{"n_head": 2, "activation": "tanh_gelu", "norm_eps": 1e-05, "parallel_block": false, "init_std_qkv": 0.0254, "init_std_o": 0.00359, "init_std_up": 0.0254, "beta2": 0.98, "doc_mask": false, "train_tokens": 197300000}
Each number is 50 + 12 x the weight over its row's rms, rounded and kept within 0 to 99. Layers, rows and columns count from 0. The size before them is the row's rms in percent of the matrix's.

# k: layer 6 attention key, 192x192, rms 0.0878, rows 140-156, columns 0-95
# q: layer 6 attention query, 192x192, rms 0.0905, rows 141-156, columns 0-95
k140 101:50 35 46 55 70 47 44 47 28 42 34 43 47 68 54 44 47 35 52 57 45 46 34 52 55 44 60 42 70 60 64 43 38 61 62 55 74 40 58 70 61 61 46 51 57 48 61 33 60 29 68 57 80 47 61 75 32 54 47 45 40 44 54 77 76 64 53 58 75 50 47 48 43 72 71 53 54 75 31 52 67 55 52 79 32 50 39 57 51 48 54 43 55 66 67 58
q141 101:21 55 57 46 25 12 49 56 53 53 43 62 49 37 59 25 61 64 51 63 27 73 48 48 32 53 39 39 51 57 52 50 44 61 55 26 59 42 44 61 44 32 47 37 52 55 25 61 59 50 52 40 63 51 30 47 37 46 79 67 52 40 48 26 44 42 67 59 57 53 35 89 64 50 38 50 37 40 48 40 47 61 60 54 49 42 54 69 54 56 47 51 79 41 62 66
k141 107:27 41 54 47 45 60 28 51 36 35 44 27 39 50 59 27 52 66 46 31 31 52 53 48 43 49 41 54 44 48 40 43 63 60 72 15 50 63 52 67 54 63 52 29 41 55 52 59 61 29 38 39 49 50 48 60 52 36 45 54 58 60 63 52 52 52 48 60 51 30 29 46 37 48 55 71 47 68 71 51 56 62 34 62 49 64 42 74 70 54 56 56 41 69 49 42
q142 107:47 52 59 52 63 56 40 29 51 53 68 75 54 32 56 40 57 41 58 69 53 57 45 47 60 43 51 61 59 47 40 42 64 31 48 60 50 37 66 44 51 30 48 57 65 39 60 60 34 58 52 59 72 50 51 70 59 52 63 35 72 77 38 59 58 54 36 57 56 62 62 46 48 45 44 13 51 56 49 59 43 52 56 69 26 54 61 27 39 20 48 51 51 19 61 65
k142 105:44 53 66 31 57 57 54 51 32 50 40 36 81 40 58 36 54 46 41 64 54 56 47 50 56 49 58 42 73 62 41 34 21 50 57 65 43 33 51 28 58 50 44 53 65 62 69 49 33 48 58 55 50 56 41 44 31 54 60 58 57 67 63 42 43 48 34 52 44 57 63 65 41 47 63 29 56 56 46 65 45 70 84 37 45 56 60 36 70 43 49 57 27 43 54 52
q143 094:52 40 57 55 52 54 48 77 42 62 74 30 68 49 57 74 48 25 49 36 43 39 64 47 52 47 76 55 65 36 78 50 77 51 73 49 53 35 39 73 53 46 43 45 48 60 38 56 66 58 44 52 63 55 41 57 40 61 55 58 36 42 62 66 40 58 65 41 56 47 45 44 52 31 38 42 66 42 49 43 54 70 44 41 73 39 54 64 50 50 48 55 53 57 39 47
k143 090:69 39 66 37 32 49 57 58 48 66 61 43 54 58 38 63 67 36 52 37 35 32 47 28 65 61 51 64 51 53 47 42 65 26 54 60 40 38 20 57 43 49 49 70 32 64 57 38 67 59 43 54 36 38 74 55 56 50 51 39 49 37 71 63 48 10 16 46 56 50 55 58 53 75 33 49 51 43 38 42 42 41 52 74 38 31 44 36 61 51 56 46 33 54 38 68
q144 096:73 49 45 67 46 74 60 41 56 62 56 56 64 43 67 37 41 50 66 26 70 31 41 49 55 37 37 66 39 43 62 57 46 33 40 51 29 48 45 51 42 66 84 54 47 49 59 54 51 36 59 18 49 47 57 45 52 28 38 71 48 64 71 55 63 25 47 34 64 47 62 42 58 63 51 43 42 60 66 48 52 55 46 55 83 38 51 51 47 47 48 84 61 45 48 42
k144 091:45 54 50 62 36 37 18 65 35 58 36 68 43 57 42 58 43 36 49 64 72 30 67 43 45 31 52 42 50 27 46 28 38 36 41 59 62 51 63 54 55 60 42 64 64 54 62 28 61 65 42 47 65 46 54 41 35 49 32 61 66 50 66 70 40 21 68 29 62 52 50 43 61 65 48 48 51 52 53 37 56 50 59 44 57 38 51 59 56 43 58 56 61 39 56 36
q145 090:36 36 65 31 51 56 36 22 55 38 25 63 64 45 52 28 49 41 59 60 51 68 64 52 39 56 67 47 55 56 49 47 53 66 43 45 45 56 52 42 66 49 49 51 41 53 65 51 43 46 37 67 49 41 60 66 69 60 59 48 50 49 35 64 53 65 40 40 35 57 41 43 70 56 33 60 53 71 51 78 54 41 67 42 20 50 56 26 39 31 47 33 71 52 64 54
k145 091:50 68 59 30 45 48 38 60 41 61 31 55 47 50 45 35 49 43 41 48 49 77 64 50 58 62 37 52 57 61 52 48 60 60 38 56 63 56 44 34 44 55 71 33 43 36 45 57 50 21 34 61 56 50 36 51 58 60 73 48 54 37 25 45 42 52 61 89 42 50 56 55 43 41 52 37 54 50 44 73 59 59 59 73 56 79 39 22 47 57 48 54 22 40 50 53
q146 092:27 44 41 36 73 49 42 57 33 52 36 68 51 40 43 62 48 50 50 49 45 83 54 62 46 60 70 38 49 39 47 61 56 42 40 68 53 45 44 52 41 53 64 62 32 45 52 62 57 61 59 53 52 48 42 39 62 33 68 31 51 45 45 48 46 59 55 31 48 29 55 73 52 39 43 46 40 59 69 71 38 39 42 56 38 49 50 37 37 62 60 33 54 67 53 53
k146 099:41 48 53 57 39 47 48 50 40 63 28 45 39 61 41 54 36 38 20 36 56 65 27 43 56 49 68 50 68 67 46 55 61 37 43 27 36 38 40 48 45 37 44 40 38 22 32 56 21 58 57 55 54 67 64 35 40 61 61 64 49 34 48 46 51 57 43 59 24 43 44 67 58 50 59 34 43 54 48 58 65 48 33 63 73 74 45 69 48 60 53 40 75 50 48 50
q147 104:42 64 79 28 51 60 65 44 35 65 34 57 54 35 60 33 41 60 49 56 34 55 46 57 65 69 76 43 44 46 39 67 56 31 26 42 38 54 25 50 57 38 62 53 40 41 59 36 40 49 27 54 53 41 45 49 39 37 57 50 32 73 60 67 28 49 51 63 41 51 54 45 44 30 38 39 30 37 47 52 54 81 77 48 34 50 41 51 36 58 49 62 49 44 34 44
k147 104:38 58 73 69 43 36 46 67 44 42 59 44 53 41 58 59 44 63 52 46 43 24 67 58 28 63 47 45 52 46 63 25 80 19 71 43 43 55 47 41 33 62 57 55 49 55 48 34 40 48 34 67 60 54 56 58 47 41 51 74 42 42 67 49 36 61 52 56 66 38 60 41 38 54 35 40 42 26 59 44 50 78 33 61 30 44 51 58 59 54 43 61 33 50 59 55
q148 105:47 50 53 50 49 69 52 29 61 50 45 59 56 46 52 68 50 31 57 34 67 34 50 55 29 29 40 35 38 48 64 55 58 48 44 52 36 57 60 48 36 48 51 46 40 53 46 48 48 57 27 31 37 46 54 44 43 59 19 34 32 26 62 66 27 41 70 50 32 40 61 32 75 63 12 30 55 45 51 46 57 49 44 50 60 46 42 43 60 49 48 51 53 53 22 56
k148 106:49 59 40 66 53 60 53 67 55 55 54 45 49 50 48 69 60 46 73 15 69 30 62 40 64 42 28 43 32 61 64 40 47 49 48 37 60 70 53 41 32 52 70 44 72 53 61 43 52 50 34 42 39 55 68 33 51 61 44 56 50 35 46 67 39 30 46 62 66 38 59 37 58 66 35 33 51 48 64 37 43 49 22 51 51 38 37 26 74 53 53 46 33 54 59 57
q149 106:42 61 57 50 38 66 57 52 60 68 33 50 55 57 38 61 61 33 68 61 77 25 65 55 44 50 60 34 47 43 33 52 50 42 49 56 47 37 33 37 44 36 62 54 73 44 50 51 52 50 47 48 34 42 66 56 59 40 47 56 54 63 49 60 51 34 62 35 28 54 91 49 42 37 16 54 30 51 48 65 47 50 70 39 42 37 45 38 62 43 53 38 47 41 33 59
k149 100:48 63 58 29 48 54 52 45 44 41 49 39 46 39 53 39 49 51 43 61 51 35 68 57 61 49 50 54 46 44 55 52 61 55 30 62 59 59 46 17 48 14 63 42 54 38 54 55 32 47 47 52 30 49 58 40 48 47 53 88 35 50 49 36 57 27 52 45 49 34 51 51 45 38 67 55 33 68 26 45 48 51 60 46 30 35 46 35 49 30 35 50 71 57 52 67
q150 098:46 51 64 49 57 56 49 44 89 40 43 41 57 40 33 61 45 38 38 55 28 52 51 57 34 58 45 46 54 56 51 52 54 41 49 55 25 33 32 51 55 39 46 53 81 67 66 57 64 53 35 64 38 68 33 50 70 51 50 41 38 58 24 52 27 51 46 68 57 61 69 36 31 39 58 53 56 54 44 57 51 66 45 48 46 47 52 63 44 47 56 57 42 72 36 52
k150 101:49 58 56 28 15 61 57 45 58 53 51 33 55 44 41 54 40 44 42 52 28 59 53 44 36 65 42 58 44 41 63 51 48 49 54 47 37 46 21 60 43 50 34 64 47 47 53 51 40 47 48 43 49 49 45 42 76 49 72 71 67 57 49 33 27 57 63 41 59 52 56 57 23 45 32 72 44 38 37 55 57 45 50 42 71 60 49 39 26 39 64 50 64 55 48 60
q151 113:25 55 70 46 42 56 39 51 49 48 36 60 48 53 52 29 48 50 57 54 55 43 67 28 57 71 39 50 65 43 27 52 53 38 36 60 40 42 64 70 42 55 50 55 60 37 46 40 30 54 27 58 52 82 50 37 40 40 64 53 64 46 58 49 38 53 51 57 31 43 69 68 67 44 43 68 56 43 57 59 60 53 60 52 26 45 19 42 38 60 57 42 72 56 54 57
k151 109:51 41 62 45 40 59 44 65 39 54 38 50 50 41 72 51 50 55 52 50 49 57 60 42 31 53 55 64 43 42 56 57 61 54 42 61 61 52 69 37 42 46 53 37 30 52 34 45 44 53 47 57 64 68 45 36 46 41 52 58 45 46 41 54 52 42 35 76 39 41 62 60 57 42 42 59 45 47 39 46 42 74 59 52 51 54 57 50 63 65 29 49 68 56 46 59
q152 091:38 39 65 67 55 46 44 44 75 53 59 36 67 43 47 47 53 46 41 56 35 57 45 35 61 74 50 59 44 46 58 45 32 54 53 67 35 56 43 53 47 51 44 40 57 44 41 36 46 48 40 54 64 37 46 52 33 54 42 23 52 48 53 42 65 54 57 54 68 56 46 37 37 43 44 56 56 56 32 63 59 50 37 33 36 63 57 42 47 49 63 44 26 57 38 34
k152 095:71 28 40 43 40 65 64 53 73 52 52 27 51 41 61 65 44 59 51 73 51 65 45 46 47 39 40 45 74 44 45 37 55 49 47 65 44 63 47 40 30 76 39 50 48 50 45 50 60 54 36 71 43 57 46 41 73 58 33 34 45 67 50 44 52 67 50 36 47 49 44 23 58 44 50 47 58 28 31 52 63 51 51 47 51 50 63 38 78 61 46 42 27 68 50 40
q153 116:59 59 52 31 37 39 60 64 48 33 49 32 50 56 56 60 51 45 43 64 52 29 52 40 55 47 42 63 58 63 49 42 62 53 48 47 67 64 49 52 53 40 50 23 51 59 25 50 38 59 61 47 69 47 34 27 45 38 63 33 57 38 40 40 46 40 26 57 46 57 34 59 81 36 60 49 60 58 46 46 39 46 58 54 62 47 57 65 35 37 47 50 63 49 64 48
k153 108:73 36 51 56 60 55 63 38 45 62 56 43 43 64 56 40 70 34 49 48 58 58 51 54 46 37 34 35 58 29 53 63 54 38 87 33 54 51 55 57 64 34 46 49 57 66 59 53 40 47 60 47 54 44 59 53 35 73 36 31 67 46 31 68 64 48 33 32 47 50 33 28 63 66 60 53 67 45 51 61 45 44 47 72 40 56 56 54 50 41 41 52 58 54 57 38
q154 103:49 40 51 43 57 60 63 45 52 52 35 30 50 63 44 28 63 65 57 52 44 51 45 36 54 57 68 45 54 53 58 59 54 59 52 49 63 65 19 56 57 56 71 58 42 50 49 34 59 36 36 71 48 35 69 76 81 62 36 21 39 50 37 50 60 77 59 41 62 58 39 39 38 68 47 51 50 51 51 52 46 48 29 49 56 52 36 52 78 40 48 64 22 47 59 60
k154 100:66 59 41 52 52 53 75 51 59 66 31 75 25 31 59 45 40 44 43 45 53 53 68 61 38 73 50 49 58 70 38 55 49 37 49 51 49 34 40 61 46 42 69 49 57 31 58 47 41 41 40 48 60 33 58 48 66 54 47 38 38 61 53 39 40 57 61 53 43 50 49 47 56 67 30 57 41 46 59 36 63 43 49 33 42 32 46 59 51 47 53 66 44 65 57 60
q155 095:71 55 55 41 54 54 42 55 41 41 38 64 48 49 33 56 56 44 49 63 34 58 26 47 53 63 56 62 42 63 57 39 47 49 33 35 36 50 59 50 39 42 57 47 48 53 63 48 67 41 65 38 74 31 46 39 41 33 44 50 57 62 69 57 64 61 42 60 51 35 45 47 32 76 67 48 43 35 53 25 28 49 44 63 60 34 58 45 33 52 34 58 63 40 60 45
k155 093:68 60 22 58 56 46 34 71 52 30 65 54 34 40 33 54 44 45 43 53 69 57 39 66 46 60 38 73 53 38 64 40 35 40 43 46 48 42 51 42 44 60 38 67 57 66 55 50 60 36 44 80 78 38 41 50 57 66 14 67 41 23 52 42 44 65 51 34 52 55 31 34 73 55 31 36 51 57 36 30 45 49 43 52 49 57 44 62 53 55 50 75 67 55 47 36
q156 100:50 36 76 57 42 51 39 63 74 41 32 53 63 56 28 58 41 63 49 37 46 43 51 37 49 54 54 28 49 34 51 56 53 65 56 69 52 51 52 54 64 67 49 72 61 71 56 28 63 74 48 63 43 58 64 36 33 43 46 62 59 45 52 64 45 47 50 57 56 50 47 40 27 41 41 44 58 39 45 48 50 45 57 51 58 56 59 42 61 56 61 40 41 72 52 51
k156 096:80 42 60 31 47 49 63 52 70 45 70 67 55 49 58 67 11 42 51 56 18 56 37 32 47 45 56 75 56 55 39 67 51 31 36 41 24 62 35 30 37 36 49 45 59 52 46 46 71 50 56 40 44 56 57 40 46 41 51 52 57 53 31 50 60 39 50 49 67 62 42 32 48 45 45 44 54 65 06 59 61 38 49 54 40 30 44 34 42 49 64 44 57 45 55 40